Weights of a small GPT-style language model, trained from scratch on English Wikipedia: 6 heads of 128 (2 for keys and values), 141M parameters.
Each number is 500 + 25 x the weight over its row's rms, rounded and kept within 0 to 999. Layers, rows and columns count from 0. Numbers have three digits each. The size before them is the row's rms in percent of the matrix's.

# up: layer 3 MLP up, 3072x768, rms 0.0235, rows 1981-2016, columns 576-767
# down: layer 3 MLP down (transposed), 3072x768, rms 0.014, rows 1981-2016, columns 576-767
up1981 122:489488580549516481502499495505556477489496508516479525482503537471486538458528573491482470526531554482526504501494516507487459498498497501507469456440477466485469513524470495492505472514475509517468524573525496469513466501439514514505513485536546524487522521503502485497490491493489507513505559481456456488474521501493490519499465489506463520459513521503493503533504551481490462480501458507501521505480458507537488487470534544473536496535501510493538512527484490479489513508504495542500458504486550469495502485502470460511514506478479399466491486495548517501534498464498503563
down1981 160:500498469529492474477502531470491525506500468514495526484528503489446453501460444548521466458504488520514538437451504519489510481493499513533507541522466492502515550515517539508497524507509502478496479474493478506480536510459483504528525516520478507484526489499473510507540472481492476514541514519467509497550532532494547515549506555507523501511473564497512499487502459501507537496529508481519477464487525438533518503502453482500519479492525510476506488492471481450515499486470506487447523500521442495538487478511474488492500498525441524521536476487507505506495513505493499522
up1982 090:491503506468525484487486466511535491491512520495462503522499473475493496492480508500540483511477524519432478528520491452509485537505492500488538504536497466532513487496476489513502532503460483537507460469481518501495525474438517529496508493497504535528480509503547533479495460507525494514536500532529474493539506515512477480485459494533506459522462466476530518492526536513481493495492516499508569482453484494463535482435518489463512480525556465495463459546480547493453494487536503490503464502482497479518509539501506511479472502504446504555438500495474499482500484479511499486
down1982 078:503555496513486537513495489472545472497530483518536500492509475510505473500536497497497515499497501494475512524429462513497521505526492492533490484530497527528484447516497513485511478484516506501508509526480515498507468521486475475456520505544517503478501466489521517486483500486474492521502511518532518488472469487513486512462525501464460505516530516535474517511496529498484517479491502497494499524528527500468501540508467499495509501471493497447433510496482541492517536473462501465520494548528482555453526480474536528478479495483492508446510504508455472489516531509545460497
up1983 144:533489449499510536506496439495518497500498519536494495544468481538481441536496490527530485460483463460548496511484475528496519514478501480471519452516530490504516528492523524510518509493531506493480489498488507535489483502496503520514492546523451446481517464497552518505531517508450494548491522517493476503515527537525512515470527492520520515538454512497504522486535491503496517528448519517541540500512524527499508509503497495496523525523495498548454497485513482508521512469522517480586503493512518503460523525474501535494503546543520473501510522513474497484497531508527513494
down1983 171:520524502505510514474499513490523532491513502520514558471484537439527462477494503485460519494508517535499547494473516480496512489458484481541501545525522533534486518486465515524499524533449495537500500467520481532517462492510495472497531454503520563518512528510413494505513497522541464520486539508521499497538512456441511522504437496501457496493506481536479477485547476525485495508503431527518506504541466500543518521533492519503522526531471524508498501473493501464497529506481506502490533455492424497511496522489491459487535511495440497477442521498473497513508475516513489504
up1984 083:499531510490499497506506508495490462481548556487432510504503448518492463507498471493514507493494493479473496515512450517501490521461486504521481511503513526519496502519474534482489498516489516516504525510492540502495501516476487518492500479511517513504479552452497500492514495485495512515537474509494493508527519535497495494464508539522524472504493462452465494503491498471537488475490526491481540536478493509499525470460559557496504508480542444519476495489528474444467492506491466518512459484477555536488530544491478542455453471541499504450500447506484490450527537510492507533
down1984 051:551496511460482524488499532493512502479465512541572521474497525512499475484480442582540483529491468508461503517537467468504490493500511487482480495493537477540484490486518488491523494493487497507496496515497479495507502488530499474495494465499485526527475527476465524503483512463475484485509531507495483462475468461505512458500451521486525480513489506453479444558529489511501501521513505487545487447513481519530490483548440467496491470538509511506497505539498499459490486482497490506531455505510455487540517528517520472511524489494506482465495479519520486499456479503535473483
up1985 138:496461478436525519482472484533478495504524485429518493516513487487483513509491464485480487454503507439477493511515478496488483541461516476493515479539519499437509530519522524473454507475550508477510535469441516499539475461521557526528508562496504515477543554482436492449494500466523498519511501504492508495455549496517579493488454493540467505531509524497510488538523460503489530483494504436480495497513469553461508497499503529521502514502524514483537529561523511493478524483503493545458497525510462500492560513475512475511523463478493486546461483466509530528512492498513470505
down1985 176:502523464482463476493484496498475526487501508478496451534490491526452495517493546466470507487499441509477450481475532505515497478444507514508498485543526501510497511527480562521485502506467486551520511506524477511527498524533482457479523503483486504476510507549502517510501530480479485493523528492522456475528518485502493477443484503499493541523594503508510502512493507541512476511501494471452466482527491503502536526470484487508473483490522504533511566494516490524490490525484509492497512503481523474490532537526509477471475449510495509515432494532531487516548519515517512469
up1986 085:521567475450466517475483505541474532485521584487498486510477511476522486508481484496480531503461479472446428547574505470489501503521460517461498498472504511482523517510502454523509514547542499522499516520510478460518474497460508534494495491530507516531488507470459514496498535503500528488504501478535502502508492511490495495514452491510522463493487521490460508488498502513535468490451486508514504588502498505462500474453504523529487487492524503496462513526484484500537496486477485532526477495488502487450500478493451516448486505514510480504503452478508526532509523521543511543
down1986 049:491444512513496500483531500448524509537501478503525553498491485497485505513495536461448520494490501537502574524474516531482486501512529524515488429511490486521518502534514495532485500481501505494507521484491486465453475486500489493502526546491461487509543470535481506498505521521533513544484506465528568508472532547451487510520520492480497494496455487545526504489533469507514534499531514485494476514507476497503505538511522503480478511505502502539500506496519525501501513470499515500488528498528513538521493491497519494469519466425457524476494508519503505459512504480448473504
up1987 174:511528548433499468481497498529533516495503522504502496495499503475503520520495500487530475468482512535442496527516481485506469522508489483450541496505492467488502501473470524494502515474526494479491530506462491516510549521482509529502502487560493539495514536492518512491531489525503491461504493508486462481476536541530519473478464498504534460562469523491501522492497477497499514497462489517523503505473476524450449524486451445513495533453488475430460496573496479512506462506490483461510483484480451552509495501476515484500507552483507495551513482457507492534490549504523507505
down1987 191:460516540488501509488486474482500513495479504458492503456516562493505485465475516484546549495491494545515469505515526446487486463490526540542570498530514461486505513500520509524540502498507499495494514510557469512508499466493489527548469489502488463489514474505526491493534514537495518517510480512512532474535501488528520431485536510503510505492473500502480539531520452502458517484467487493493514529540496482492457525503496483507487506491499539493465486501543456498497485489541474514490492476500474503513469501494478515513493529497451468477521492493504487504521490498515495508
up1988 083:542500488494509528450481524537508478493508526485518464477488494529471522502530504524501476514510529475533506502533492533523475535454491541504526489518543491473510504507544512498495504538495507530512488545523538504507534502475505517546481496552475527509520493482557509488522473491498513466522483499501478510515533532537515461481474457525512483513478483481482495477522503492506514508506507449511487491507479520458544479487463470519509481482519497489505463564498519480473480503560475508514449452463508494527546519493505479489474493523477460522505482476523507513532511442536477532
down1988 051:488500468513468500501533497492519493505488535486486459517524490506504504510484555467511487491557517501511498490587527448520504475483474511505463493452460507510496520499475514494488547527537515452507506501498483502511517482467478499497522508513496536517501426525483491521505508493469530491483496547471489529513484526507497545539462500487481506521510523483516459495451478526491495498495506552501494496491518491513528492465473495518527488518474503519464480487476512490504504469470528463473517539503465503519494511478551476488541514464528494486480495487488499490510562531486528435
up1989 085:504502483499516500485486485512542502492515514473467505511504487413520496493500501544515498477484518535487505525513510470500486526494489479480540484497476501493555520518498527522466508473525536507515491528510527518457510500458525507516486497539508512513513524467503507478489525487494500516542481499507492507525497513525497558514485506513512498508512490476509506488439582441520520490515507485515510552500490520493501469512491500544511490508522525500496461480550532483501477489471475519512451459474521470452538460431490511485488528498503497474439455498479565493552503481545399495
down1989 061:535470508525499504527505537497535485497459515535536492535506485512491537501570477507505496508532467497481490522531490459491514469490527535481527505470498480555539539480485501536523528508528484507503506483485521513490566506488507539561487475480478481498517528457522542499514521530504490512510507526484456504499462538518475530479481519510490516496490540466484504485507489551508521506485499440539469516470507461516469528473481544503495527479494499481506505531494535470516488543537475502531477483469505482533485538527537513517501512518488542524501527531530494477521516500462491530
up1990 091:500456526472475535515546454525440496510519497497502489498513550464526497510519510495519486505503497496476493533536508461488499498516538511449527496461511485500459516509493496527493505516486547535515513494500518456534485497452517495483454494528519513489530476483479517465499483481458483482495483494539525508516513523505501539470501482531514456505489524452509473465484517484494501530498462433489462502500488555473540471474539496480539480437476458502497478502535480453524467519541499503489490519490526530500520494495440523499514514541488511460467519524506516503515548488529500518
down1990 083:476529497511502489477459477509556514518499523505497525503495478550516448486527468530504524532485547492503496462470472503524487504497477478525526457475488555504531500529511496512583498518509475514490491516496509502484486489491483503478495526484492486504505463502516498481517532521479529494483515552448472506501470502469530522494494529506480526515449517476483437484472518506524457541476522532520478513484548480518487515529499518500468442551491527520476524442491523527511514477488487479545510474473437508510530500490483516509506516496519497530474470509492510521500493475483511490
up1991 172:496467521506461500488500492541492494498497508507497500503486516481502468478464489505520487486484488516507490510507501501500480545491483528502491478482471441502535494470491495533532471488501484473492487528505517485503518499450510497509476468538490468474476498497486494552565529483506576464484499502435493503489493505488577504485534476520489484511503518475502476533490513497490479480501535515477510515512495498501513479491473521517528495501522475533543472540504506481497498500494524527501503522469495534459474513448514479478505572489485469519517503508501500494542508512510502497
down1991 196:536486455547510492497484497503472511512496530505491531529533538525489497549493525481514440480521435519538480458477510556471510465492506512490522505478462518543476472530481488472517505499517481500522500501486505466492522456475505535500532543531499457488511516516501508480520510486502499533527548551488465466521504460523470466467439543513503510515535561516484452509478505503488556535485511478485474485518510508570529543481508445493501526513489467495561507545492473457502529544529513494469504479503515551492514453475499492505448534495487528472523482449533507476489486487508564490
up1992 080:517503482474415477462499469505559513496499530508465490542491499518513481502490485502496503523517516485502478503509507460513471531475479505503522491489520486498532539520514530485493521500492485500479487492529549497503515530517554523501522493494472475498510501430500504501549502512496461425497494531457545522539495527514512526463516504529497481495500523472534472501525493509525525445476530509502538539473464523492523512445484517529512479506509509469532493560441483484455505507482534539519448515455501494477491522525518558486454592525494508527519500521521509508512534468517491505
down1992 057:500521487504466488498497483469508558498499493465454516491502497511483505465535450491551535485550516493484476514483534538524527530522513504548520528474452553526565539448451463503536455516518485513506507498516495491511470512450492509526518517481477500492518492493516523487478504513513464502507486526494497544493452493461510519490471482497509501484492498479491515482496476530476503442476496488544467469525488540458485521525537505499531490509444528498509486479496522513536495503507495523502459470442480517500546525504507497489493574497479487516526485551502427467510540521528487497
up1993 095:521515503483477518501519471511545493499521520450475523484488508517529545487504489524506486497479514493448490545539485526536487500486521495531509499500512474486564516556514526495503517530468479513476462481478494536514494505490534560520458537510454501507526490488502487541545498485466516505524501518496467508544506459524496480532486466519517492538480517459505456491546506473499523539482486518497553516480512538490480497471470536536497465516503500477465490532481473474505500484550473498515484504479477499508524524493512509458445539503454489525527496491511519508482522514526486570
down1993 092:510514504491516499478542468491459496489503476511513509499497506520529474486512526464515532472481483512498462463479518485531529515505486499476507509500539495502454504527477493493496514523480509502535464517523500541547521492513498513459479486504527496496534489502494508469531480538468470519490485480494513507535525510485543538461505515492487523522516498474526543489454517541520498470459492504493484535525521502502523548538483497510521494471463496533509511498509523459508524507502472501505504496475506517495503453513481495476461511484486495506554538513429497484525487485523514495
up1994 075:518512501478494517464483462508444544516536545521461517487511472490489492491567512493534490484488502503508492498489509512525450497517499502504534482508527485473505520503534493510508503493489517496498464503554525516502490475499514495497499488498500512478424534507499478556524509521479506471543461505573528479505505511479496545497498494547479475573466523495518512502518506490536478504457509510499492516473467516463505496480558460488520545536526465456530510497522505520532505482474488447479451502506481484501504513505453477524471481531527499492498524483491558506528525484535557503
down1994 049:519528441544516507505474495519511493509541506480521487518521509432533503496543457510464496469511482493481523537523591496511498471468484493491530483477470522470504558515551484486499508515485492511499512484489522469494502504482494545500517468504502521481514455507523521496511523486496527518435470514481489537541486500518499472456512532506506492517491518474474493495504446501510516506504505530508487531494527511572494513508493496497507530462501494481455460473476519496513541507499498483551464498488532539491473516468504492502489495456500508472506525484526490519531501447474503558
up1995 082:499479539510498487481453505476523520518478510509482448515472524484472529561508484543509437479483529477479491535529511482490501551484485515519530531490504469482491487527513513501508492516510523503494491521539476520483518507491559514528486460516454501513516480445488473499486509532513519485531455503522506515513485536504497498502473456506514470517533479441530506497574519490508485484434489490487564509450456502474495490437525478542478499521519485509473502476506516479488495472487469491482498483513513536454544484486503489454469504550487484503488465503496535482516540487500537530
down1995 056:503532449531493525582492527497476485494513547561491520496505534488486458488483483524509504505484475544485537476488474500515527508467486491503527528486534528527525551450534497481499503509470476493493501528503489475461490493492538520561499522525516479502521487524488494516494514451493466476521554494484508491520494545517518504520479502452527505511512503528489510493476514470474519522522509519496508522517515498510503480531512520503453512522472506510500475534482525485519531523480554515497503475495490441527475545502502507475489525489476489511521522480513506480476443487506468520
up1996 137:496532430522477492519479472550490522493514511511536497479505540489490463473476503522515521474521481521486476519495517494494502536509489512470545475469511478498525534461494483435479507511476532506494489482532506498532530514529530535498485521448469449522506505505519484501490497486513515497491525492459501486540514542472511523497493470484528487498531495502493439489489505468488496477490534504467486541454522493511495500470498516515525480476498499501509479522487534480513493500477469480498499539470479520511503517457490505461502475500553492474483515566521529488555527522512500488
down1996 180:510538525528479470508521493474459450473509522479506506531473490507558549511454492522519549476518490511550440478525569516489509467502520468489499493457517489504502523491495481505535485547511527513541507492488519482505521486459507518527490436514515505525482482503499503470494511488518446514487504500473501499522457500499493462496506544450489501512509489546491521525510510496498469491546490498503490489501484473510478499494460498524522446477475490539475507494498535500525477536484514505533525496513545547511487505451470508510493498533512510495510508551489486473521469523509530487
up1997 133:495546511477485506519473491513539465477483485565513512494475513524479517487504504457460506486501493539457516555504511511442510514408524537519518510538525501449500486483480515455516516492496457494519535479453487484507499500502506528543505492469496448471514486499515467546494465456510490493537490497494520479475509431552536494493531473460501507499513498486497497519517479508466493487490516519444502485493523466506499504517500511507526485488508501443502480536501553467493499469492501486505481522495582568484498510519471497522487496503502477491541512494479503561523528491510507522
down1997 171:498497484515503509483506522492500471498503503501466469485499482477504498502516514530489546500511490438521558504486517490493496466512476528501477485499460532522531483506517489526518503491470490509498479536508514497517527432525506489490489536492444517510490502495417524519466500534508495523516505511473497481491541560456510487496506492500498540470499487472529465498429494511491478525489482521510491490529518507467487495538453486511485454528492568507506479491484532501500508521537473518507525474511462488475498498495503505501503496576512460444515495517509507497469447473447519506
up1998 082:524509569508492467489501454473482491497517486519493513489481534456520539515498502479465474532502459528530517547509498523497544496458482488484491516478530454522530524484507539502484503531530492460477524487455489501464532503488519525515483486529452488489531506491509494505511445482518523466524467513499502510516502483529507507446535480534490470496485466455491529499514476478520500490485493494550515528504503498517471480500493531518494470465536490487468461522501524485483492471500516527503485479497474530478538557483467475465507533525492489485514498494526557458516548478542486539
down1998 055:518502493474474464511525508517509519560519496452468442498493474479494469508520470514522504502528501475512536450485502506508476538481467512545512484479489520502470505514513506461550533497488486477502488530503523494487457493482488441510510442484572488512488509545502472490497506495498470490450526501467524515504474481495492506553520569469516516499541512503519475515494526548498521528532472500506492475508538497488532496496540492486520523521500515515534491462486548482526498456507502487479533506488499485519485472507509490504532476481515477533485523484501511513527465500486497525
up1999 079:507536547503484517506524518506463529475449513477510528480494505507509545505525509528489512549501498455501503539520469469518505467479444447479485492492498500504487514504480492503521546553517482502507503499502487514506469488510577506488457479506472534482507532481516516489512516517459471483488470486485507467509449479488531498508464535574503476535495498487505538513493475452511459514495453467530539481467486509460507496449473533469503504487500491497510473531510507492524506493525513504499517491456528528514526510499492495523517477518455436505476528511485513510506501468542504550
down1999 047:494505511500495496438525520501475552552495506513501484488486496499496454517519495519533509492499481534517500485482516475506503509489504500494552510505439499538497491509485508509504515465560517503517495527483540518486500452513523505531538496519504528566504499505494522525478523518526474495485515534517536533468490481522484515491471529492477474528495527489466507499494489506525557512503497467523467518491521505492469511520475548482486490535505521509505484498499511462505493500497521482491469541530505480508495496511520496502538462488479527509468499474497486529492442490502478493
up2000 087:498515477514516512496489462491486462518533533532505470513552476517496500523509502469496488485510473464499528579519517463554526495476477517501525506537471466478504494509490490468462502495520488542539528471497530515483495495530517541499465463516508501507525532517488510477504500520489482487490513519498486503500496498516492503468506454505501431549470527486530514444474509458537492472465441524475516541443467558472482473481494496512531481524475478487501472545521511505509501495487520541553462504514488516482500520519503489479472474499496561525495471495519518485524541494547515456
down2000 076:516573524476494472462513495481538514510524496494488544485474498516491519446508487497481472516500500500500473531476503506508529479498508525534504548445499541557555487505498522521514445477496505508486539506518505471484491523453499487483544526506442497541513520513488487557488513466496481469506487532502498542472481509501487489522477486508551528509526483463479459533502509495493496492482490503533482481487509551535485504502527547486532451514522495455488513483482504516495479469499519502524445450519473532495537493494504524452531442528483498456486492542465498483541562531498488541
up2001 090:493537515511489489489496480479511496486556529492495481509499500532457501482449482501485496477503498484490511555502463469526514508500476505472506494505510499465565480492501493466501506511503502529508502490539536496434445491528541508498505477500506520514523547484495520566543494512514467465523511461478540512521470511501485477527518517514520486504510505460485525506542540481505501521492515509519536500430508502536516500474503510493452502486501514500509465511471512496464518523522525562500468483496521506497501487501491488436460489502441483494479463510498538487523484462517485511
down2001 072:521502518459497497495506514498497533489484476494519530509500501532523539497505491515492550546504532559508497500500518511501469475511501499534472525495524510446446511495472506443471495470481514487511528497496461491531526471531481506504524483487453468473475546511495469475400485509499511475481475515470475474503499536542480479495527475523479484499482489497498490475514495523493510490453497495524493471513486513465495521529503499505528500509480505531495566505562494530505449496489508516494516516503549495470480510505578546493546562540523493487502502489485457556524538521487500482
up2002 079:506475465481504523463478505495532486473553572395461494520506509502506480481498510490480482502508498431513465494492492467482488489494463487508521522467571488445569500537509523523480499530523467535528449474507518437526503514484534514504471530516468474507500529485495536477509488501482502461498462495543491522539547495526545488481552455515483522484517470514481473490481495503485472494473485526541516511509514517486502481477563528536512482494521498485513497499519508469511478496513477528474475494464510489479465498481503525480511486501497493479495523501486558481519480511478467554
down2002 052:484462473518521509525522496498475540511497509516502533467490511474526510492522521456468504482500505503483523543485518464508566483493501502515498512546459464517499508515539551518508479512531513470489510524525515547414531466536517503480514493504492558448490453485509473490506469518483480477483474507503500491471454492533481514553480485501488529479505478475513516550482540525483477474500517495467512525492549508489482504525506483490476475524442502466503483486490484508527498511472540463546500488498509478493462478518505486480541482508539514482492468467480508480478499510544505488
up2003 080:540498469467507514485527488498542501467531500502510451494486526499516488480519482508463481521474488482508477508557481485478456543479458490514478491462524509509554475504504538511545466529524511548468511465502457498535456497486531512524518550521506529483486505462547476480507519524495493518490472505527450515487522527498487525550504491493495451493471545468500505484505560458487464472472490494510548548498501490450524518478472532509515511521484501469511507566570469488558492490504474507487476517493506538480524508477443512471501505552505535481489489530523506508512521498558517472
down2003 045:504495504490496521500539475518491532500573496517498503505543510529472535526481450488531532538520526533460536538479498519473544510500525531526494496466481485551517482504567496534516536499512513462505482518497502521504513507449478502526504498493508493502486498501502521474502497539489499463499510532485493495473492515522470529515503499509508486496501488468508463476481464535494506521538544487438488506481528493510495496502466509480487489491484468488547496530475490495506510482464492499526534492511459473522464488503530490540503467505443475521504492519489485472502483461452482517
up2004 080:520503500482475504503484509515491516509543491502530500473496465488499521502491494469498528519498490478473498533504458496470507537489455483484528507483506431520528472485497537476503519525501525493455484521433515473505499475510518510533494493491490526502500521501470474541510499486502507514532516494511484531504532497486540461503500482498504462511484465479485510484538536490526473497477516491502507514488514524455475486455520502497494516464529536472490518535523528502452481496511479462490525514502531494456490463486498543469464515491504504458520514526542543528520518470498511521
down2004 038:505495453494520513504517488511490509521481514518499517500501507504507470566504521496463527528492465538489547505479524527486526461529476553496511485510533491526487497520508514520483537516476492485520482499503465497479485492490443478496522510461521528504486464508521504483489502493504506509471492487502508465476482497483475491516507519456518491496532506488491499496507528483500499523507498487506465448507491527514548536518463513488532507494491497486463509477470486483521544516524468487516483493515511517532501516505496471493527482475481477431472514505454446487468468477494479511
up2005 098:533549485496500463503460446518522483492520502426461497533508452507525513521466495518513459470510474491520513514492503432532493517505469527469508517454526510437500534551468510519522553518467515496506500489470519478484521512492532490484494525560512546486486464462483486475548475528497470461531493477491485529494476518482500553488489497526486433507493526504520487441530528491519514484481487491505523488477489495499504493458501493542485472480485493467486475511478504490494489506549522512491522479539480496517502524509477456445481527482488471493461471501474516493499508467532521526
down2005 104:507481485484510467494533563478483513505545475514558477484517486508539467546507463517500500523477510513542438532493519471501498496489504480495517474532482503498489488449510464496507491517537471529490499511552513490494525462496523497456576514504465475513511534536478489541507508501494530513457497579503470547473544479532482527520460547525484526508504510462462500497522529466522475532481481495505451528453482458467479533520528525495544466477480494494510479450497515480503467453493493488483480527524474533484503478471522523480488482531493591545454497490512529469493426504529492496
up2006 086:515458546523494463496498482488465513496499544506515513484482526453502501491509520482489470500503503504497492509529455506561510497478426519473524490489560538474485514540522505507485516585504509501510477496529488478554486483485522504502496533503498557508516510505493489497534485495479482482499532498525464481510490533495486507508487507523503500492513492451514496499514556479499488458450466472542494493513458553498534503482515501511489492456514498481477464529516470477494500524486474457519484520489498506510496490491537495492462518532483500486460486517558498477468492538522517522
down2006 058:527491490503478539524477490458470475510473487494558529506540499479456506503500489508481523495468467527512562522494481483496476438526534491504505503522487506517484480529485498532506507507504498493515492514492515455500520488499480485485487494517470505522477487539520505501515486495479511531482473528484503508524524481486516520455506489504452478521499520546470469515524473505506503550524514486500508475528518492529470515537475492477516514502533520504491496469478518523526485515491500504453503493525441508522487465515486494486516476524509500471479492516519514512484487468548508504
up2007 081:534476501491511515468486444457467562494502511468468491533463461512446500495447507491516433527464547525491510527524539491493459499394476493511487493543490496478520511462528470512497514512512532565483500531493495438499486541467471514493493512515533486491513501499524515472497444504503464466561477485560485502485458547468499493544499484505506483518501517498496512505529543490512475478467477525497520519440497508477532502484535502532508511470490476491527515537503480496502453494504498510478469505489509471480476519507481516458468536491470496499484441496524495529505583471524474496
down2007 064:474466522496450501492512516504556530504489497515526498484502531555504455494530490497516492505518515543471464523478488493484500497496503492522465467566501543534516478496478518467511506478505497435507490563542506494500484604517502476504618488505452488502505475490500478494495503504495515509487530494426470451495537515542440512510465493510532489506516508474481478503525485508525485469488504524499472458519506493461494555526506547509488503504529461542518520449471513526487463501493437483453496441497519491502514480509524518499534442494519519501485534460499494467491505515505544493
up2008 082:472540499467535492497507461522489528486540522478506496523470469500490489466518502511481482482499522456501493574525481449501500481451499501477525531502493488497500511458486460485516429481539518523528504466498482495525485513455538505552513477490516487527477491468501530536504518490448482485493501514483505505527503506506480517496530530505521499508534506429522500465518494476520486500488460477523495491488532517518495470462497443522498504527502504501477461516527499422517506508523487500485495510497467484494493530493488496502505533496524446500428504502502528496538522499546494524
down2008 050:501503466538509515519502476495514514465483519479487477512522457512506517523499492486453494480480493528494537490487489485453450497479493447525527503499521487476492463529528510500450480501512497540486514484517545516504489525547432471526451500500522529533500473484499486490462513504533519512487503516559559505512519489472530475511518545508515478484517525493517483477506495569506467532511519510537464486507513499502535524466487519512487541506517514521488506510492532455495542490474455559502501487544477529500484487547503536497499501513493495470488526471499480493494520482481529513
up2009 133:484535484500488540491506527470504484476519527493499512507482474485491517479445497496490499491472471446510506512486500496474516466529480518504520476525503490503529465559562506513499508504477508531493506475468497484482469521487545482494479525462540457492512492505500485493523521457517503514530501454545521502465511469457477441537516504512511478492554484488493522507552503504484510509502508512490531508504524523518509487510507537478499525536583519485485500554468489485506528491495508491541473497491497517478533515488488482485492448448460544466482491514490514462490480487493504498
down2009 167:509481500497506481490501483505487513502482463517493495506492495528467506490542489502515505514521542492489506499494509512517493521505510501517441529504502481515491513464464481504527490513517469453496495503510507507500540475529460515519507456522480493494485536453465499516464487532454481482488464531488488517527479522573541510480475487488484507504396511491474486502471499525529519499510525481505491510481495485481497494473511492503506489495461491511530488488519489466502507508505536501497503505487519466511482485507523546494493511573518500505517519473514445528511512527500516486
up2010 136:528508490463483479506504499570518511498506507486468503474502527505447505466471542506498509521503470520482476463493478454488417494501490510523487512466489530518487531511483531452491485515478489506501494485549517503505557514485486500493517481498490537497516517481447479511556529541534541494516509500519462535554495550463535526464469513522468472525510475467531461493489525485548529520508486526474507538458483487541443502486560510496513503454492488476488512525488496494523481489543501511472488503517458527515481568509507576496506509491467523479502455444486523513483487468498494515
down2010 154:548470469510492512507527427493486528523506510509483512460490531506521458438484512523483510493508532501529529562507497502472538504533511472509512500545517532498492460534495494482478515510488506522500502537489525524530492492502493485504507475518492472512524499502483509528494522485506528506547467508497459511508464501487542467463541495436461543532513482506501539466473490479505553508480525500513519495507496494530488472532539531478461498482540553516480502442516456544528508505463536475479503487436468535472500532484480494508526455488519482494508535504504512514509493515498505521
up2011 089:510474525478519450462482510541484504491469519520485515526470475509509500512526502518528524472521520489455455550491463453523480500468489495475474527524513523513511511468500497511495514493516476523449448445488478501448475535517537496496497525491508550477465497502481518517492541464462520491551514482499496534533528498513499493546504477508529497534506497427468502525505450521537496458480484511510520566479494480493519498478501479478497493494540502517523506478506500455500483505482517501506476525502520499500516536507510519500500495514506485528436509452509513494519513507556511480
down2011 069:466506473516518469495503493473503545494556500478458492500519484492490455494504485549425489515482470509527513444511501523515523450505475495518526493498502539501576485531509498512489517489485524512535486550524496477517484498484508494481499508496511501503479527501521466482507520496482501514472559497501498475460483512516514475464500512457496488505523492533517493528478508502473539511505499487521496470553481479492474541508530472489493486481500532510504502537471504498512501560504543477487488491512496547499512502506511485531464504472458526516445484521475508443492513530479508515
up2012 156:508502552503541480493516479529484513506495502509509500484514479486483540499521520475477523505496552507489469542537476495501502502538502547534531527488480521514508476493540505525490486494465472486499529483569502510501525521487520533507485543509534460473482500493485491486520474486474544480492505527476470503517537542503544503515484480501540531494482496505511479481528499470512480508494522493461504520502470489512471534458477531500484512488533484474500486488505511506492495486470515460480492479481497500523505542531502555481469481505509486484509501486518525493513533508497510510
down2012 190:510515517490507476509531457551530475486522506524534473482489525550443490510475464506448528504519508491515475556481487496528516507489472475467484527487533514501520454462480468451515486532496505439516479497484482482487496521484516529534458506548514521568495489480492477520441478506500512505525532474473503481500537463533492495506495563484466536485504507493444460504487503468486520483509548507455444490514453518503504514491505514504511466541494467507523466532473545555453440524494506476515534550492472522494494490513547529493505499526526458524486478472541506465486510518510442515
up2013 072:484493465506478494444471488553504532497521550488472466520496508474494473495486500528528487531516489514500484533489523488505518506550518494516514533471527499486525480522506479504474518536481491541489471508477488488489493519507446529451495531451500506550521526460500501484562502514502536453543443500497441532464533501514512475526532494538511486467490513459545514513531559496534496478498474505529504553453500510447526463499473465473465495480523500511473545523509480507496473448499461475497465499492526502494494515468440510496504489484503484541473529499510513515470486515485492490
down2013 039:475508493472523512506554538503536493535513456461492513518530529527477491545475471525484507510500497521535512492528515484512519497512523533551508436498449511529491494542492537492486519498513499529523507495527547500509493472492479520553478488506509489523503503457510466515505512513511488502498542516504495511481529532492529501500512529442457508487514494493472485502540456494504507488468513513474516485494516493483492482485491525479489496501496474505499535512502502468522536523500488474490493491510493523489514519504548493487483430487503492507533474480496500491519505486472479478
up2014 079:470544503525485471459506482490474491517482504496505483476473455461563477510556495537493497515492498477433502530479505478529453516517501521494485498473545498460548516465526465524491505575481528524508487527493417443501507507479582486463501511518506487478524500472528484483506488456503502473527445486512505500506513503489501517512499536522494487555443492505492498508492505481533489495459490495509485524490481529500482504422551513507491401476521471500503510514511469493557515487513519443506515528443490523432514485441496539533494517574477508506484497523540517479505565510496491518
down2014 041:472494507514474530479528495533508497494495422523521489512476540518543468498491513456522460513503508513511506512457500514463544507468492493472483491475529534541560506491497507473518522496545456506525496471502536499510461502472495496484524488522514516505528506495479499528494491471485471438488522471463472524510487476490476487547517514493501544498495525512501502534477510515522514462472500497509500503508479503532525527535448513507481512516474456499526539485455494509488486492499499464488533496515478513521475496483547463519496514481500493553473500531484524496469468493502531500
up2015 081:477471545491528480510496482489511490514491534473505475486481504501521488459502499511490463492485487458510485518486481478509461556450495461502542505505574483496535490484538481462499516495504476467472459492517531501466466489468479513509500496498506506496510488489490532501550493483485486488530493522495508498476487504510480495480477521474509494502498526483449477562501571505501491464499509509508493528472488483514497465492487495527504517520499489474508483514502504464505486496522496546507452477485523495493529527449497508500470517493466524489485481497552523426500519518510517527
down2015 064:491501468522467509505508454469486503525534514491503507485507515480515538560484506535540518463486493507511538519491505486478489485489531498488531480523473513512500514499517496541468496515446529488550510486486532530503536476536504502495575525533469491482505529545496509530503504487448478543525482490512515513518489511497456508455512539527516436501518507505520457487489462512460514469514530499484528508543524482431481527523525502513483489515505438512524467491424492476537486485534506468486537504498535502497461496486527502498441478475536516482502500519546510516482457484512497480
up2016 085:497486497479494513509488506487542557505508535453474539527542503442509508509442511493490512480466508505482492529526503471497492547501565528486503532522486498485505516495506529549486507486475524565543521566478464461476525520490497480500503516536511544484496497474496501502512500553508505435497471507517492528525528485477519498514446465505511436511460436442498468498497517495500493472476519478520496515503506516507543504477503512492554445491571521464495479514470498459472532497533488490526519506466488490517521493503477511434425517489518492462448519507503519474475512493547503524
down2016 073:505525504515502522501504507517516497492479494497501515483497509516489507495487514509528520557509490520503491499503478496539476530519491479478489483454509488471469522504483506539503481536523519502510507536487512483488510502530497510491495499516476506524486434434495502545484470560494512504491539549521477547555480518472494494505488493512504499531547498466479475497479449499544482523525508449453506523457526479503476498495486488512488491497482508507518483507495471449477466487523496509513517481508443530510518503508496452569519498448495543486429501536515484529489469461495498512